Weights of a small transformer language model: 9 layers.
Each number is 200 + 40 x the weight over its row's rms, rounded and kept within 0 to 999. Layers, rows and columns count from 0. The size before them is the row's rms in percent of the matrix's.

# layer 2 attention key, 320x160, rms 0.0469, rows 114-127, columns 80-159
085,167,176,229,187,223,277,231,180,207,164,235,216,188,161,204,187,191,173,173,180,181,109,158,126,253,155,138,197,190,200,221,199,123,268,231,210,215,238,120,144,224,150,202,154,190,176,267,206,184,174,174,222,177,200,262,117,239,180,164,190,217,241,246,274,196,220,202,191,213,206,256,270,246,257,173,188,170,200,184,205
106,275,204,170,204,166,124,175,195,198,194,160,205,185,260,184,184,196,254,172,195,264,283,271,273,104,241,250,188,204,214,126,246,216,144,193,181,215,222,270,245,220,220,193,242,202,206,170,206,250,212,180,197,210,232,118,240,161,201,230,216,194,164,203,95,204,185,206,264,219,226,156,178,193,151,211,178,211,199,196,199
072,173,195,201,173,121,177,173,184,212,201,259,143,131,264,157,188,167,221,197,143,206,223,198,193,155,173,202,240,227,245,225,244,237,173,146,206,220,213,202,219,208,163,147,232,272,202,200,209,179,204,255,239,157,222,205,246,120,199,162,181,119,253,179,197,211,209,234,211,246,267,211,197,179,145,217,200,253,268,125,183
112,272,255,187,182,182,237,191,216,232,220,198,231,236,231,171,154,186,151,239,166,257,227,244,216,173,206,209,193,223,259,213,201,230,120,219,185,259,211,272,340,200,190,224,178,270,221,180,172,171,225,266,191,201,256,185,296,251,196,185,210,135,191,249,165,230,214,252,150,183,221,216,163,138,190,209,211,270,249,142,199
095,239,188,184,219,248,93,218,242,147,107,156,244,224,193,151,221,210,201,236,158,179,239,232,229,201,217,179,192,130,144,164,182,195,215,148,209,241,218,220,157,136,237,220,228,131,253,188,269,205,164,220,169,230,168,50,193,289,212,197,185,249,123,141,212,162,193,143,200,191,146,137,202,151,246,202,187,199,186,190,177
106,264,239,149,220,183,200,245,210,197,199,167,236,197,228,176,247,167,249,248,148,191,237,222,184,212,204,180,212,154,134,222,226,197,116,123,198,239,220,250,202,278,178,245,256,183,204,183,235,172,189,188,251,205,196,184,245,269,133,288,253,146,133,191,154,175,172,235,185,159,193,150,167,150,209,181,204,236,199,159,212
097,255,197,231,188,141,168,201,169,161,242,230,222,261,163,204,294,220,148,179,190,200,233,193,157,184,276,286,163,236,167,218,242,205,181,202,164,180,189,157,179,226,276,158,131,164,236,170,248,221,182,247,184,243,207,257,186,218,195,215,219,202,256,172,192,218,219,151,186,74,178,163,193,214,179,259,191,210,172,214,183
088,190,227,176,193,106,168,111,253,173,160,230,195,216,211,262,219,224,217,200,193,220,224,225,226,122,197,196,207,197,203,159,198,276,163,219,197,199,156,142,168,203,199,251,217,191,192,201,207,283,202,168,260,164,245,211,135,227,221,193,147,228,198,198,220,138,176,193,294,192,210,204,225,251,169,206,230,136,241,286,193
086,218,147,207,205,147,199,162,158,137,206,147,194,203,165,244,243,251,256,167,195,251,169,176,223,236,239,162,155,168,189,137,256,136,195,189,163,185,139,189,191,246,186,133,199,133,227,239,188,198,202,183,180,250,134,194,108,252,138,217,134,261,186,217,153,244,154,155,204,193,204,151,182,260,198,244,144,108,163,266,170
070,188,174,175,190,193,223,204,233,208,176,165,167,286,263,145,197,266,230,210,193,188,188,174,177,156,172,179,168,201,216,263,146,239,228,193,185,222,160,217,218,146,202,178,217,169,282,138,270,127,179,165,99,180,212,162,132,250,202,138,133,186,130,243,180,192,246,181,226,162,167,172,192,180,151,180,242,181,190,220,194
079,123,173,147,228,299,217,223,220,165,146,161,229,194,177,227,132,248,246,206,241,179,163,249,219,179,189,189,183,220,150,189,106,162,234,194,269,240,211,125,189,181,196,174,145,169,140,241,222,199,200,195,158,276,168,130,183,259,182,175,231,208,175,225,194,112,177,130,201,270,206,130,177,187,253,156,197,191,148,265,225
078,241,260,149,213,121,329,169,173,217,253,163,241,241,203,206,175,189,232,186,166,187,182,228,217,196,217,205,162,259,214,123,234,156,148,282,147,273,284,229,229,187,252,190,202,215,258,181,170,156,291,202,193,161,146,246,193,264,131,240,211,154,157,265,223,202,198,188,257,217,192,243,222,193,234,222,208,212,246,132,171
104,231,187,201,230,82,201,195,108,203,305,212,173,190,178,259,225,209,190,139,224,203,171,205,190,141,234,240,151,276,211,164,227,133,191,276,125,193,162,213,203,223,212,210,138,184,152,147,183,194,235,188,190,217,242,243,171,206,208,252,148,224,227,230,192,205,210,126,241,157,253,223,214,239,238,230,144,132,125,232,212
080,244,192,128,173,286,254,172,238,294,203,165,227,224,285,193,212,147,221,210,224,230,218,202,283,233,198,182,129,207,212,210,137,218,192,306,98,226,217,183,243,182,212,249,225,250,259,177,225,160,207,208,139,163,239,186,213,172,207,168,211,198,176,223,200,221,222,206,198,217,171,216,261,212,240,207,169,185,196,163,188
# layer 2 attention query, 320x160, rms 0.048, rows 115-127, columns 80-159
135,178,199,244,231,215,148,210,157,174,201,254,202,215,227,288,218,174,195,141,268,194,177,118,119,187,204,221,199,163,169,124,280,198,177,221,230,152,227,145,128,204,193,190,195,199,225,206,132,174,193,221,189,149,176,192,209,291,134,163,217,219,283,251,258,161,218,179,178,226,142,200,154,241,267,179,222,218,255,254,185
063,183,258,221,227,126,205,278,233,204,220,249,242,241,149,205,207,206,202,245,256,194,163,212,220,180,190,234,152,205,101,204,172,161,171,258,159,175,268,252,237,144,228,222,187,165,214,260,122,226,192,215,177,218,186,176,180,238,153,198,289,158,164,219,244,254,265,88,163,223,227,224,149,231,213,224,161,160,246,148,147
103,212,109,222,183,161,199,185,198,201,156,200,170,243,174,219,262,222,158,202,178,180,133,209,192,181,261,227,147,200,188,166,190,144,146,248,198,121,185,184,73,186,190,166,208,188,172,255,156,203,209,136,178,180,143,229,173,243,207,238,239,187,245,185,202,285,240,152,177,223,191,177,172,164,265,237,196,225,266,211,224
098,192,246,206,208,147,128,186,195,200,154,199,171,189,258,278,182,173,173,189,255,195,224,208,153,161,181,219,286,158,186,145,249,209,238,250,185,131,239,201,136,218,141,161,208,218,216,137,226,186,183,232,218,120,178,181,206,221,164,150,180,206,242,206,165,140,197,210,169,246,186,176,202,155,218,148,235,195,254,225,203
097,196,143,258,169,171,162,199,205,199,140,252,244,250,216,225,244,198,154,169,232,243,110,231,199,140,289,174,146,179,179,127,186,185,219,248,174,174,208,223,152,184,241,247,287,222,154,185,115,226,191,161,176,158,168,220,227,237,159,157,281,219,235,161,213,212,219,131,125,215,147,191,184,191,226,185,166,242,260,250,154
093,226,122,170,226,203,228,182,240,202,149,146,189,160,214,217,172,174,238,202,173,116,235,228,207,164,164,205,241,226,190,195,198,240,188,207,207,252,160,179,214,167,186,192,233,218,153,253,161,168,175,178,245,204,126,166,182,153,228,150,200,172,165,211,230,209,178,212,201,171,149,240,258,171,169,194,242,256,177,190,218
084,211,218,235,234,253,167,217,137,195,151,238,227,191,249,251,257,180,182,157,202,133,198,283,180,229,181,204,179,196,167,284,140,243,259,186,287,223,245,251,159,202,246,224,120,186,274,183,253,211,172,215,214,172,219,200,203,175,234,215,174,251,173,215,188,201,208,179,253,137,196,196,183,189,165,161,210,199,211,203,266
081,143,218,217,209,176,194,193,184,162,232,276,203,131,220,245,145,176,223,184,246,168,284,214,239,181,111,178,263,200,191,157,201,214,154,222,180,200,208,230,204,250,198,143,191,228,264,246,166,153,218,187,221,162,165,174,223,152,236,126,228,245,223,193,182,125,262,247,209,179,234,164,209,254,209,204,293,213,185,325,188
069,159,260,164,203,206,194,180,165,232,160,253,163,166,177,201,210,171,224,254,207,148,211,299,208,221,223,203,216,149,197,216,196,215,176,196,180,195,263,270,183,172,185,230,198,162,152,149,272,215,173,160,263,186,201,141,196,147,173,250,203,235,233,121,158,227,188,170,189,278,171,122,274,121,192,223,215,165,231,190,245
074,237,198,202,169,220,256,146,212,173,215,184,155,166,216,219,222,176,146,215,167,253,236,186,216,238,236,185,226,139,284,202,230,229,287,136,188,212,179,197,161,302,146,176,214,260,229,116,259,175,304,146,207,167,195,144,220,196,155,195,138,257,168,186,147,201,208,264,220,105,210,127,244,183,186,165,239,198,202,217,222
075,206,157,216,238,211,158,147,181,255,211,229,181,201,201,175,233,160,177,221,199,237,246,153,161,200,117,151,156,205,169,169,222,140,189,213,272,110,200,223,175,195,236,163,226,184,141,222,206,257,167,240,166,164,237,176,199,242,219,110,225,292,202,227,232,136,249,281,207,129,110,179,161,273,266,230,233,212,166,197,302
095,182,131,187,249,189,198,165,161,199,279,248,204,191,226,219,177,213,295,164,180,195,259,142,168,189,187,163,213,224,225,196,204,212,127,144,267,159,223,105,175,229,221,133,181,226,230,254,182,212,203,156,218,159,186,206,214,190,210,167,211,236,182,256,288,129,174,277,226,167,121,215,171,280,220,216,283,245,206,194,261
081,176,232,199,111,169,180,160,113,222,215,239,164,232,165,202,209,225,198,199,208,152,187,212,143,193,163,228,244,194,181,198,246,198,227,172,209,167,175,213,228,131,180,138,198,177,163,164,204,218,153,182,152,218,239,191,229,218,155,197,164,219,277,138,134,141,172,260,204,225,193,200,186,186,237,201,168,209,195,174,240
# layer 2 attention value, 320x160, rms 0.0602, rows 96-126, columns 80-159
116,220,204,163,134,274,171,281,200,178,197,250,139,180,172,171,246,217,234,208,255,217,174,221,190,262,184,195,197,205,217,146,203,156,225,234,208,194,181,226,200,246,235,217,197,180,177,192,228,241,53,153,297,212,219,116,165,203,227,218,244,165,228,177,192,146,243,200,205,264,179,181,166,257,169,233,182,216,224,179,264
105,181,267,288,229,208,272,230,206,323,198,190,232,200,222,237,176,190,175,158,227,107,178,192,176,198,150,134,227,178,142,182,218,182,271,204,183,175,246,206,206,168,283,247,174,157,206,206,145,225,210,248,209,204,182,189,228,169,208,225,262,244,174,187,138,196,143,156,212,168,120,226,178,199,182,130,185,210,289,195,213
117,218,255,258,234,191,162,210,126,256,198,161,238,211,185,191,228,215,201,140,113,202,274,210,205,178,180,200,164,218,152,176,217,197,247,249,197,276,161,239,176,226,144,266,153,201,266,168,233,191,144,171,153,220,158,226,138,159,148,167,242,192,118,191,207,204,217,183,77,172,283,156,205,176,192,153,202,219,160,194,195
118,214,207,200,229,163,257,138,272,260,195,169,134,220,216,204,179,171,170,145,216,187,211,86,199,237,189,239,230,236,206,139,248,127,204,233,202,211,208,211,201,206,203,136,179,238,214,225,183,266,232,197,181,151,257,213,147,251,206,189,171,169,224,272,274,194,132,167,163,204,186,223,262,206,210,140,194,228,143,119,195
113,251,142,275,180,205,230,254,250,166,225,134,276,154,200,163,153,191,268,222,219,238,145,202,187,222,244,167,221,177,237,233,182,245,261,208,174,139,188,208,208,67,141,237,261,245,213,235,197,159,229,205,124,193,263,142,236,144,189,203,211,148,228,208,165,188,211,252,147,177,220,172,131,200,170,184,170,202,196,128,178
117,253,233,218,132,176,177,146,179,162,234,200,178,157,154,208,154,161,168,151,191,169,162,194,225,279,127,258,181,189,212,226,233,183,244,190,246,205,195,191,180,195,231,244,231,205,262,153,229,175,168,192,162,205,217,187,231,240,160,253,189,203,223,196,170,183,195,141,253,265,215,275,168,233,185,231,188,205,169,195,240
115,226,136,241,265,154,179,121,216,194,294,250,175,129,198,225,208,189,161,194,226,209,230,206,140,139,274,250,263,193,184,208,220,241,195,253,243,172,207,188,161,145,141,214,146,225,145,248,131,182,202,201,160,168,253,235,156,161,202,168,202,220,160,184,175,199,182,193,176,148,191,222,249,206,185,189,183,167,189,193,194
113,208,220,217,216,265,234,188,170,151,212,174,205,275,202,239,175,217,133,226,169,166,193,221,162,198,180,230,235,206,227,186,207,163,243,154,260,253,193,208,244,185,232,187,242,218,207,229,192,240,203,215,151,187,220,192,229,213,275,188,190,192,150,205,137,174,253,242,112,205,147,197,246,175,241,188,175,140,227,211,207
122,159,257,189,217,194,186,154,233,217,263,130,222,208,203,198,240,166,122,195,194,197,305,192,111,226,137,232,232,214,175,221,121,276,153,142,241,226,191,187,246,208,242,235,145,222,213,251,167,267,249,209,139,251,200,177,324,231,126,233,228,188,202,256,220,194,192,228,189,133,263,158,222,121,174,191,241,244,174,172,275
121,255,257,202,179,295,167,221,216,233,178,203,183,193,111,169,199,125,206,246,198,250,254,234,187,190,238,268,175,109,173,208,327,183,147,231,226,195,179,164,190,165,154,183,135,154,227,191,148,215,238,229,153,252,221,191,187,226,222,119,193,166,166,218,199,220,171,204,159,163,198,192,202,151,223,176,200,165,179,203,183
113,189,240,156,228,168,199,210,183,209,169,216,183,210,186,167,173,120,245,161,219,162,239,172,162,122,224,179,232,209,216,214,196,169,168,153,221,237,213,111,221,231,152,183,268,150,270,125,215,211,164,211,162,173,145,250,172,229,215,192,197,236,210,156,186,285,197,121,175,228,181,261,245,137,218,194,145,184,326,216,162
115,188,255,234,183,158,228,236,211,214,173,233,222,206,240,220,162,248,215,244,170,268,161,227,143,164,280,207,188,212,205,178,166,181,186,144,190,262,147,225,249,155,189,152,160,168,163,135,281,205,255,200,286,202,178,154,253,258,316,208,205,209,232,224,185,231,184,217,157,280,183,214,217,173,152,240,277,215,200,209,182
111,138,247,207,269,218,255,212,162,204,129,214,174,159,262,184,206,230,216,248,129,147,201,198,244,141,237,184,264,131,238,205,208,211,194,237,227,181,207,141,150,121,157,235,203,200,241,223,203,243,225,272,156,197,239,217,169,241,231,293,209,201,185,267,268,171,281,232,223,198,234,159,252,164,245,202,190,232,234,162,239
118,118,192,177,195,183,177,237,218,226,199,192,194,242,211,149,222,173,197,151,154,177,198,230,239,154,188,200,226,154,162,199,173,223,184,203,193,207,237,202,155,191,207,159,160,227,301,216,198,210,212,154,229,262,116,224,254,177,122,169,252,244,162,251,130,266,159,182,200,167,221,213,292,178,185,197,131,134,218,194,207
110,253,148,212,198,236,234,145,204,199,233,173,217,215,204,179,220,173,176,213,194,221,208,172,259,230,158,190,218,205,292,248,200,256,187,209,275,169,287,268,241,199,234,178,237,279,127,202,246,243,214,177,203,206,113,152,176,139,218,171,165,280,157,238,179,210,184,146,142,194,210,220,172,202,291,179,239,208,203,226,248
123,141,239,172,182,200,234,173,246,179,238,107,160,181,206,204,144,156,172,219,240,179,192,172,217,289,157,167,178,230,281,173,222,200,225,126,164,239,162,185,200,195,182,246,181,244,153,174,177,143,195,217,189,238,187,188,203,208,187,232,198,162,210,170,240,234,146,238,172,222,244,215,201,195,169,204,208,263,177,187,238
106,213,131,187,261,193,185,138,194,244,195,155,169,97,232,240,189,131,218,243,217,165,201,180,240,174,195,196,157,124,227,206,233,277,171,291,165,240,163,207,148,149,244,221,204,194,196,245,198,235,196,234,192,177,198,214,189,133,250,116,244,196,149,200,182,259,239,224,140,206,220,179,157,218,185,197,163,128,141,200,229
111,174,207,221,250,248,203,249,243,209,171,150,128,136,181,148,119,270,193,200,235,205,141,234,203,211,160,249,262,212,228,149,160,191,156,210,145,203,198,184,174,192,253,220,171,170,208,206,165,146,196,165,207,214,202,252,123,158,319,183,192,179,177,194,158,177,220,143,197,140,258,200,254,145,200,219,157,122,243,203,228
118,275,246,229,206,194,176,186,221,155,232,199,184,196,252,178,181,190,155,180,222,235,191,166,180,221,201,270,162,125,207,149,217,165,208,209,256,263,207,188,199,217,188,203,218,212,202,254,201,234,221,148,293,186,166,202,217,244,256,308,178,138,232,217,273,259,232,228,269,193,173,183,219,216,214,210,192,253,213,221,202
126,146,202,148,222,215,226,230,197,185,174,220,215,258,186,198,180,212,220,122,210,267,203,246,149,254,233,138,193,247,178,200,174,214,294,259,170,121,203,229,183,202,134,239,225,278,160,86,198,161,144,206,161,180,184,196,173,200,172,225,106,205,214,253,220,259,201,207,145,204,213,231,182,189,228,196,183,198,227,265,164
125,191,209,279,163,188,191,192,214,234,174,227,239,207,165,235,189,227,165,154,190,235,214,172,143,178,263,229,151,138,153,206,134,244,196,224,241,166,163,172,208,226,190,140,206,235,177,174,193,138,184,172,205,252,167,269,295,192,188,309,195,249,137,183,203,160,120,221,208,229,210,196,232,218,162,168,227,171,226,232,202
112,152,209,237,148,232,180,202,187,210,196,168,194,231,197,138,148,182,183,220,235,149,256,225,183,221,234,108,205,221,270,165,226,193,161,240,142,226,211,180,177,176,222,169,177,280,222,180,138,169,123,180,185,143,264,208,208,183,241,212,228,223,166,161,200,191,169,221,333,195,210,218,212,187,212,218,184,180,250,161,238
118,163,284,246,223,300,175,160,223,256,253,162,179,226,195,222,140,237,139,233,212,232,192,204,267,126,203,138,219,124,175,186,223,194,179,162,236,170,202,229,236,201,234,212,221,250,239,203,167,175,215,157,221,170,177,101,274,233,248,222,250,242,186,156,215,218,148,201,232,212,239,206,185,246,135,154,202,162,230,253,227
110,229,187,164,256,135,141,153,194,192,172,192,197,218,225,186,228,198,208,229,189,153,202,213,173,219,127,196,222,225,247,173,229,175,134,202,150,205,172,269,137,272,113,209,167,165,162,153,242,235,286,242,207,185,249,238,124,222,227,186,202,196,204,245,181,192,162,184,201,258,151,286,158,229,225,194,168,198,170,151,213
131,167,178,194,184,158,133,213,177,161,206,138,202,281,152,246,200,183,237,227,231,227,220,162,183,149,200,254,193,185,228,189,239,166,216,156,156,164,253,171,225,197,210,250,142,190,273,205,195,272,243,171,163,161,227,195,151,170,266,150,204,207,149,191,163,184,252,204,168,178,208,182,208,218,274,215,289,216,177,199,186
107,247,204,225,179,219,185,258,201,209,189,166,248,164,192,171,156,205,246,284,151,229,221,177,188,170,205,169,137,176,258,274,220,265,187,154,226,239,207,202,248,285,219,235,215,135,249,193,221,232,186,244,184,152,141,199,255,234,209,184,208,191,280,252,177,246,183,106,157,175,152,132,163,179,151,208,152,225,217,203,196
109,205,162,141,267,141,120,180,238,192,166,226,166,201,246,242,85,238,204,243,221,287,171,252,210,211,219,252,243,202,236,199,208,205,271,121,198,144,212,147,191,229,111,155,191,218,191,196,171,248,197,207,255,210,215,159,205,193,201,130,137,240,240,196,145,154,223,200,237,300,227,184,217,226,224,260,251,186,221,232,196
125,255,206,203,210,243,228,211,219,181,199,240,173,145,255,208,258,202,222,216,175,252,154,284,186,153,191,167,194,188,197,166,225,256,178,242,168,168,254,197,175,213,145,240,217,103,248,224,225,220,181,186,119,285,155,100,216,237,196,202,154,219,212,140,182,148,172,158,230,241,249,232,200,190,211,185,274,162,184,181,219
113,179,175,137,257,142,277,177,210,315,209,234,219,274,218,258,204,208,190,196,266,174,212,177,153,208,240,131,193,182,261,182,128,163,156,198,216,284,199,195,222,228,205,148,115,179,229,222,225,219,171,152,223,173,146,276,174,179,221,219,168,250,232,245,145,169,208,214,240,189,306,225,149,177,156,225,180,222,185,217,245
114,164,242,219,294,172,137,161,180,194,201,274,97,273,264,194,212,220,192,226,127,248,169,229,178,130,224,260,197,268,263,175,186,207,156,191,174,237,258,209,175,194,206,187,218,195,245,225,217,137,275,288,189,259,158,210,227,201,205,130,222,223,249,215,211,290,152,188,246,195,258,252,221,192,218,199,210,124,174,278,211
105,216,221,261,185,210,141,213,243,179,163,257,210,168,239,150,177,182,145,133,214,187,191,190,131,93,225,183,194,138,282,125,199,268,177,179,233,305,173,238,255,245,231,187,169,213,207,207,248,152,208,164,274,141,277,193,188,140,242,163,142,163,206,205,225,168,195,162,176,189,188,212,199,196,215,234,159,181,261,166,265
# layer 2 attention output (transposed), 320x160, rms 0.0645, rows 96-125, columns 80-159
114,194,212,279,234,216,145,279,176,247,178,230,256,251,270,157,175,198,236,160,261,200,215,212,205,203,200,149,201,187,258,261,222,186,282,189,160,203,251,169,183,172,215,222,198,199,245,217,199,163,238,219,179,213,255,183,197,159,207,149,300,211,124,222,136,143,212,309,187,192,272,212,291,137,273,173,163,171,186,169,191
110,193,238,210,186,160,207,185,210,200,212,251,241,183,257,226,314,214,192,217,110,219,252,174,204,162,241,238,139,206,216,166,118,195,255,183,186,169,210,196,152,152,206,159,187,182,252,217,187,224,182,126,222,195,241,207,167,279,195,223,169,211,183,220,224,264,264,247,191,217,253,194,210,184,213,160,245,211,213,197,225
113,176,98,200,185,247,268,196,176,170,193,185,168,294,265,266,197,209,196,210,159,193,223,263,197,233,249,216,127,166,268,154,204,204,150,236,137,145,218,166,162,204,157,253,274,230,149,184,195,218,239,254,156,209,272,182,217,204,216,267,185,228,144,230,169,188,125,141,151,148,187,270,181,223,180,265,196,192,215,189,200
119,244,156,226,234,147,221,234,240,111,236,257,236,171,200,196,204,231,215,217,189,140,198,203,206,138,235,212,199,215,171,224,204,205,152,212,230,229,242,196,246,228,255,290,158,222,237,121,231,199,241,289,223,207,242,216,266,200,226,208,165,214,239,161,226,211,176,169,168,239,186,203,218,222,190,246,304,230,133,250,195
112,218,216,122,196,179,123,176,180,264,178,257,136,259,232,214,182,150,182,230,144,165,279,250,167,283,152,140,186,213,182,125,166,235,211,193,224,185,220,173,188,223,184,183,153,163,242,222,205,218,148,260,185,167,208,208,184,216,133,192,152,153,247,194,202,246,147,262,145,179,179,192,188,172,162,200,176,213,242,227,276
116,244,177,229,336,287,197,169,183,186,133,216,202,240,137,175,253,257,194,195,197,208,178,168,139,177,145,221,255,209,174,170,185,143,204,168,189,284,169,278,181,157,241,224,228,162,217,246,249,209,144,221,129,190,215,264,247,187,229,238,168,197,247,129,193,210,226,164,277,153,142,152,187,202,197,242,256,195,136,208,200
099,161,200,256,263,152,230,261,136,223,187,157,155,248,245,174,178,284,173,169,229,129,230,168,182,157,148,256,201,228,147,158,233,277,173,236,239,164,207,265,246,125,167,141,124,181,183,169,230,229,160,235,170,208,230,226,124,222,197,217,173,255,251,178,238,168,311,252,186,174,212,169,185,231,142,213,264,205,198,202,224
109,236,156,153,255,184,207,234,202,186,205,225,162,210,210,253,162,146,178,160,138,184,190,158,190,147,180,198,187,203,216,185,179,105,204,244,144,198,199,223,161,144,213,194,201,186,178,137,131,159,212,201,212,186,183,166,214,237,127,195,213,177,246,242,238,258,215,122,131,270,186,213,219,200,165,155,153,196,204,264,257
121,219,214,217,177,146,246,152,185,222,167,144,158,186,126,273,163,206,214,287,223,238,172,234,179,177,273,170,240,184,212,201,118,178,213,186,192,234,161,223,191,213,124,200,210,201,199,202,257,169,229,131,255,253,197,253,213,124,220,151,182,166,104,123,185,259,240,169,219,243,141,207,214,178,254,190,220,178,132,284,143
119,267,212,166,265,175,194,151,253,164,230,205,187,188,252,166,172,162,212,242,209,312,161,151,272,133,195,274,231,134,268,223,209,249,176,165,168,220,189,244,180,228,270,162,260,180,242,165,210,232,216,175,133,168,187,167,191,205,257,184,193,287,190,231,229,252,235,190,165,172,171,206,186,210,193,187,199,136,117,209,138
109,144,167,200,190,174,160,196,259,218,224,180,228,228,185,271,214,255,193,210,239,195,124,184,179,218,194,283,240,227,181,249,163,219,102,180,215,212,222,183,212,256,243,245,214,182,214,164,195,186,219,164,231,203,180,140,308,241,201,247,158,104,184,212,225,171,162,245,188,219,210,107,221,198,85,170,243,197,234,155,249
108,259,212,169,249,170,221,142,326,182,286,172,241,190,143,243,226,145,193,119,215,152,143,195,217,266,112,202,218,212,227,207,190,199,195,209,246,196,280,228,204,229,227,210,264,257,178,178,184,241,238,208,224,178,203,223,131,230,174,186,229,251,272,150,253,199,198,207,170,226,294,225,218,207,277,162,195,203,200,188,178
104,224,209,240,129,168,154,187,283,211,263,151,240,184,201,239,169,315,136,170,219,141,243,248,243,147,245,235,234,183,190,155,217,235,244,232,182,214,239,166,190,231,231,259,166,167,180,196,219,224,132,241,174,176,188,187,148,174,175,160,228,188,243,248,190,263,215,111,210,175,179,138,199,237,178,188,239,188,152,231,205
117,199,209,210,228,191,262,243,136,172,205,170,213,143,202,274,181,212,188,288,208,160,178,218,231,181,158,257,160,155,190,215,207,194,166,177,214,234,176,207,272,201,193,138,212,196,202,227,232,174,257,245,210,118,239,123,111,204,179,191,148,189,201,124,179,138,179,174,214,309,251,145,251,184,172,168,187,267,215,150,143
109,195,225,213,242,191,185,217,233,175,182,122,217,194,178,202,204,271,177,257,188,185,253,184,166,139,224,149,174,165,233,156,130,153,170,258,212,248,144,185,204,209,136,180,246,248,183,222,197,176,198,255,212,223,221,170,199,139,188,273,154,185,261,168,141,282,194,252,261,231,166,191,148,165,224,195,167,225,192,199,219
118,259,234,188,212,195,224,141,254,197,158,271,298,202,143,273,285,127,213,196,180,204,163,246,249,212,237,187,210,178,154,205,184,243,182,201,224,191,158,152,142,168,218,143,219,231,234,157,201,245,209,171,210,190,185,178,228,240,210,192,233,234,214,134,168,182,208,228,168,214,143,196,211,240,209,190,221,291,174,199,160
108,168,214,151,193,219,205,204,215,205,248,229,231,325,222,215,240,196,174,236,146,205,278,159,226,158,246,203,143,206,238,194,199,193,153,218,183,183,260,190,159,188,172,211,211,202,223,126,211,172,167,200,238,113,233,227,149,241,218,180,227,208,95,256,237,220,179,244,202,171,154,310,208,210,119,235,172,179,220,131,199
109,216,191,142,215,185,271,200,161,174,267,211,255,212,141,159,234,180,97,123,175,196,209,134,251,177,222,205,215,209,184,149,181,228,195,228,183,211,173,275,162,187,260,179,209,203,201,223,189,215,176,241,119,258,202,178,92,246,202,188,156,230,239,180,174,250,103,188,214,233,184,143,277,168,193,222,261,156,264,146,170
115,250,185,234,175,201,160,214,297,271,163,273,210,183,155,191,165,218,229,159,202,153,189,228,122,186,192,179,196,181,195,208,256,169,142,214,288,264,196,204,215,177,190,238,178,212,219,173,203,179,155,179,177,155,238,236,217,228,147,171,177,210,200,273,201,164,172,201,163,178,249,190,209,190,188,124,212,192,173,242,184
115,175,189,231,191,235,131,156,175,216,243,145,216,261,241,150,164,218,146,241,249,129,169,239,208,204,136,228,152,256,181,238,170,200,217,189,213,238,165,115,117,236,173,206,205,236,118,193,268,224,209,234,237,192,205,70,213,220,145,175,156,196,264,151,172,143,158,220,169,91,127,166,198,225,147,188,148,309,157,173,224
118,169,252,204,198,202,260,130,197,233,233,176,178,206,195,175,219,187,130,151,188,222,140,263,213,225,195,231,195,263,238,129,155,251,169,199,184,270,123,156,262,226,194,214,246,219,188,140,230,207,244,172,204,212,194,185,118,138,223,266,136,259,248,219,249,167,223,224,147,142,202,212,236,229,257,252,188,214,237,167,235
108,192,199,163,147,205,252,163,131,263,219,161,195,248,193,172,225,215,182,156,113,190,222,210,243,225,224,148,202,219,222,209,199,289,262,140,203,228,198,250,236,207,191,275,188,272,195,262,203,147,233,236,220,159,189,151,200,205,254,112,184,190,143,148,234,222,217,144,226,207,139,213,231,176,181,244,238,178,285,193,184
111,178,262,284,146,181,220,225,133,215,243,149,200,125,205,209,207,159,199,288,214,203,213,191,187,235,127,202,206,192,285,188,132,275,191,185,213,171,156,225,168,233,219,177,174,223,273,240,227,192,227,190,184,177,201,211,211,95,266,195,196,260,181,164,182,246,205,83,221,171,220,197,165,249,187,200,236,219,182,190,139
105,221,214,228,237,297,203,166,236,293,134,128,181,199,198,199,223,183,273,121,205,201,234,171,160,239,214,230,165,181,190,284,283,195,260,215,209,225,154,227,223,202,228,271,208,268,223,181,235,198,223,144,196,188,273,190,217,222,205,172,198,179,220,181,179,187,165,256,161,204,202,285,181,141,149,266,244,204,232,218,189
116,212,142,186,228,224,252,233,216,189,266,218,149,172,138,227,164,171,163,216,131,154,195,146,203,257,288,97,222,256,164,223,176,188,193,219,236,190,233,220,176,203,190,207,201,229,209,223,159,152,216,182,184,201,184,229,210,241,238,200,213,264,221,231,207,221,139,237,190,202,97,290,193,188,159,205,189,205,183,265,243
105,165,166,160,253,246,210,154,204,216,186,178,239,281,197,242,197,187,244,177,215,264,228,232,244,217,197,197,177,154,258,155,140,250,124,183,173,211,189,155,198,204,184,176,218,196,236,149,230,153,262,168,184,238,230,219,240,231,179,228,194,153,159,228,163,283,191,146,209,172,259,175,128,200,209,198,197,130,211,216,202
113,116,198,262,266,171,160,278,258,231,196,184,172,181,217,124,192,239,215,176,306,237,256,103,180,152,174,189,181,268,115,227,198,202,258,198,214,311,159,189,138,216,220,236,183,145,224,160,172,205,189,193,156,213,235,218,186,172,201,201,195,193,245,183,175,169,173,215,238,205,193,212,189,210,152,231,178,235,211,263,237
117,175,117,243,193,155,207,183,174,210,195,129,191,216,206,177,174,142,251,242,196,212,221,184,156,194,197,246,176,204,242,234,248,209,218,143,166,170,203,222,240,250,224,176,243,250,173,234,217,210,200,132,208,195,252,174,142,257,157,245,299,176,201,290,247,182,211,186,236,205,138,151,190,190,173,193,184,234,197,150,162
110,116,203,237,175,186,184,218,162,244,209,190,167,226,156,187,182,139,218,209,201,148,185,147,295,182,288,197,164,187,188,175,180,199,220,210,231,158,224,193,274,174,137,253,218,225,177,180,190,139,185,206,254,225,281,202,203,182,123,208,273,158,146,143,203,250,234,220,125,236,256,194,150,228,149,167,230,174,230,241,78
113,151,212,200,177,178,229,234,231,276,199,157,254,199,141,225,160,195,93,239,235,215,172,152,263,159,248,227,186,197,121,250,198,226,212,153,143,228,209,215,159,127,141,142,256,156,143,181,283,206,185,133,217,171,190,240,181,209,206,275,213,183,205,252,190,252,198,163,254,236,224,206,217,206,190,222,222,180,238,238,155